From a checkpoint of a small transformer trained on Wikipedia.
Size: 10 layers, width 256, 4 heads of 64, MLP 2048 tanh GELU, vocabulary 2189, 13.9M parameters.
Architecture: LayerNorm before each block, biases, tied embeddings.
Training: 904M tokens, 6898 steps.
Each number is 128 + 32 x the weight over the matrix's rms, rounded and kept within 0 to 255. Layers, rows and columns count from 0.

# layer 4 MLP up, 2048x256, rms 0.0826, rows 52-57, columns 128-255
[[156 106 134 151 135 124 176  89 109  92 157 164 149 167  96 129 153 149 112 120 129  71 131 118 120 121 124 139 111 120  86 191 146 119  88 140 172  91 139 158  95 157  80 140 197  97 161 155 116 106 190  73 124 130 144 129  88 154 110 155  90 157 144 124 114  97 107 116 134 121 121 102  92 148 153 113 107 130 153 103  86 148  93 140 105  92 134 137  90  57 190 149 217 160 145 149  70  74 106 170 124 102 128  95 134 125 124 127 137  68 128 132 106 117 189 156 125  83 135 126 148 133 121 141 120 137 130 135]
 [ 98 100 135 109  92 148 114 119 107  92 127  54 162  41 108 135  97 134  94 151 135 153 111 186 155 129 145 149 173 110  69 125 147 180 118  51 129  92 154 149 110 127 111 199 154 106 152 175  77  93 106 165 141 136  87 191 145 146  82 147 157 129 107 136 128 163 110  51  88 109 128 126 102 133 105  73 184 156 146 202 106 200 122  89 118 120 108  81  57 112 139 127 127 114 117 140  92 192  88 110  84 157 174 135 158 173  98 143 130 131 119 139  89  72 159 165 161 192 169 136 133 172  88 170 108 103 121 113]
 [125 102 134 167 133 208 145 211 163  57 172 112 135 168 143  94 142  88 124 131 106  99 145  95 126 138 111 137  91 190 184 110 116 105 110  99 160 122  99 153 157 129 127 165  91 154 104 152  77  86 109  79 114 156 137 183 122 132 130 134 103 121 140 186 107 166 198 112 146 136 109  98 117  94 148 133 124 111 169 124 180 165 166 127 158 108 139 102 178 108 153 104 106 107 133 126 125 125  91 143 140 163 188 102 103 163 230  77 177 182 150 123 127 160 104 138 115  82 142 141 205 141 142 101  54 185  96 104]
 [ 88 135 193  94 101 191 128 112 161 110  84 119 170 169  99 114 213 161 110  46 115 119 129 175 107 105 120 176 164  68 114 113 140 121 110 153 134 126 123 108 168 179 153 151  84 159 152  84 147 122  55 138 152 112 101 126  54 119 136 106 171  85  84 151 139 114  80 107 154 101 139 159 168  93  81 168 169  54 108 120 154 146 132 136 118 125 168 130 177  86 120 152 174  87 143 106 122 140 144 104 136 182  91 155 129  88 124 109 149 113 115 125 113 111 139 135 175 140 104  69 120 199  63 140 151 128 101  95]
 [ 85 116 116  98  62 187 216 105  66  93 111 170 183 143 135 103 154 123  91  78 116 173  81 145 105 108  99 131 180 118 142  26  96 120 124 149 110 161 101 132  91 143 152 113 124 200 152 100 104 141 102 122 200 182  54 129  97 108 138 114  84 129 139 167 156 126  58 136 112 160 106 125  88 140  86 151  78  68 118 119 192 108 125 100 128 101 226 135 180 153  90 132  97 149 129  64 105 142 132  99 131 151 148  73  86 132 133 173 166 148 129 162 180 112 154 141 158  96 146  88 119 107 103 108 104 140 190 147]
 [144 130 154 101 134 164 115 107  71  92 122 150 113 184 166 105 127 102  72 143 171 198  85 115 204 149  86 128 120 104  96 138 136 141 139 135 158  86  98  91 189 143 154 109 102 179 151 126 162 132  94 132 166 115 104  96 116 156 128 108  68 103 143  90 117  98 102 189 109 134 164 151  82 142 136 139 144 142 152 128  93 119  91 157 130 105 155 129 167 122 172 161 138 160 145 127  98 175 162 119 127 165 157 130 177 149 112 140 127 150 103 136 144 112 130 122 130 156 129  55  85 104 147  95 127 132  93 175]]
# layer 4 MLP down (transposed), 2048x256, rms 0.145, rows 52-56, columns 128-255
[[ 82 122 100 130  92 104 132 192 197 159 164 103 108 110 117 153  87 178 134 129  77 121 123 130 124 123  96 156 125 111 144 127 136 134 144 154 129  58  73 123 136  88 120 157  40 124 100 119  91  99 118 124 118 128 116 156 185 138 115 121 138  91 155 145 131 109 147 157  97 117 132 125 177 114 141 100 169 119 144 132 125  95  90 139 141 170  80  94 155 155 122 109 105 112 141 126 164 139 188 125 120 123 159 146 210 120 151 140 133 186 127 100  84 124 122 126 136 158 127 107 119 164 126 121 142  92 129 106]
 [122 125  91  27 128 181  90 136 125 110 125  90 151  66  95 147 116 190  83 110  80 136 191 166  57 163 118 140  88 117 144 150  90 185 130 115 147 135 120 160 206 174 110 130 111 141 147  44  94 179 127 208 134  76  94  84 105 223 126  97 161 128 114 110 147  75 182 153 121 134  78 117 106 200 103 128 133 217 126 133 150 164 207  75  84 138 102 156 116 126 132 143 119 103 112 169 128 102 193 170 112 108 202 198 122  84 103 107 109 177 153 109 145 129  99  56 184  82 179 216 149  92 160 126 111 137 116  95]
 [125 121  75 138 179 168 155 131 101 109 141 110 105  48 120 107 114 152 101 166 101 100 147 147 102 117 164 131  68 163  62 178 144 149 132 156  11 195 119 103 136 152  48 174 104 130 126 152 164  97 149 170 116  69 130 131  85 115 126 144 100 122 129 105 152  71 126  80 124 102 135 167 125 187 196 147 144 140 115 131  96  40 133  95 100 139 150 145 129 115 147 185 119 166  99 172 142 125 153 133 143  70 108 126  91 145 108 115 135 121 117 108 157 144 184 136 147  94 105 170  79 183 136 152 133 120 102  68]
 [136 116 218 141 120 120  77  88 141 157 119 136 137 106 162 114 140 109  94 126 170 150 119 121 140 164 157 107  99 149 154 147 143 131 175 183  88   8 160  98  93  82 126  95 112  78 147 126 162 109 161 175 134 147 132 170 104 101 102 136  89  90 152 173  59 209 141  74 104 137 161 130 130 122 147 168 139 137 117 152 135  81 131 125 154  89 149 136 175 135 169 112  67 102 128 117 116 147 205 112 113  83 102 107 121 122 124 147  42 131 189 117 158 120  96 118 162 147  88 144  86 140 111 122 116 181 145 115]
 [ 69 120 156 135 120 193  76 171 137 118 127 173 114 112 116  76 103 150  71 208 144  92  93 134 153 107 143 148 151 108 130 111 128 111 156 135  92 101 101 125 108 109  50 152 106 148 182 164 196 147 177 129 170 133 177 117 174 164 101  95 160  87  85 128 203  95 147  93  85  99 212  72 122 133 159 113 189 139  77 112 143  93 112 183 101  88 111 199  64 149 183 146 150 135 133 148 128 121  81 118 159 139 220 166 129  31 115 145 225  89 145 111  83 149 116 135 127  53  94 130 142 104 133  35 133 118 119 171]]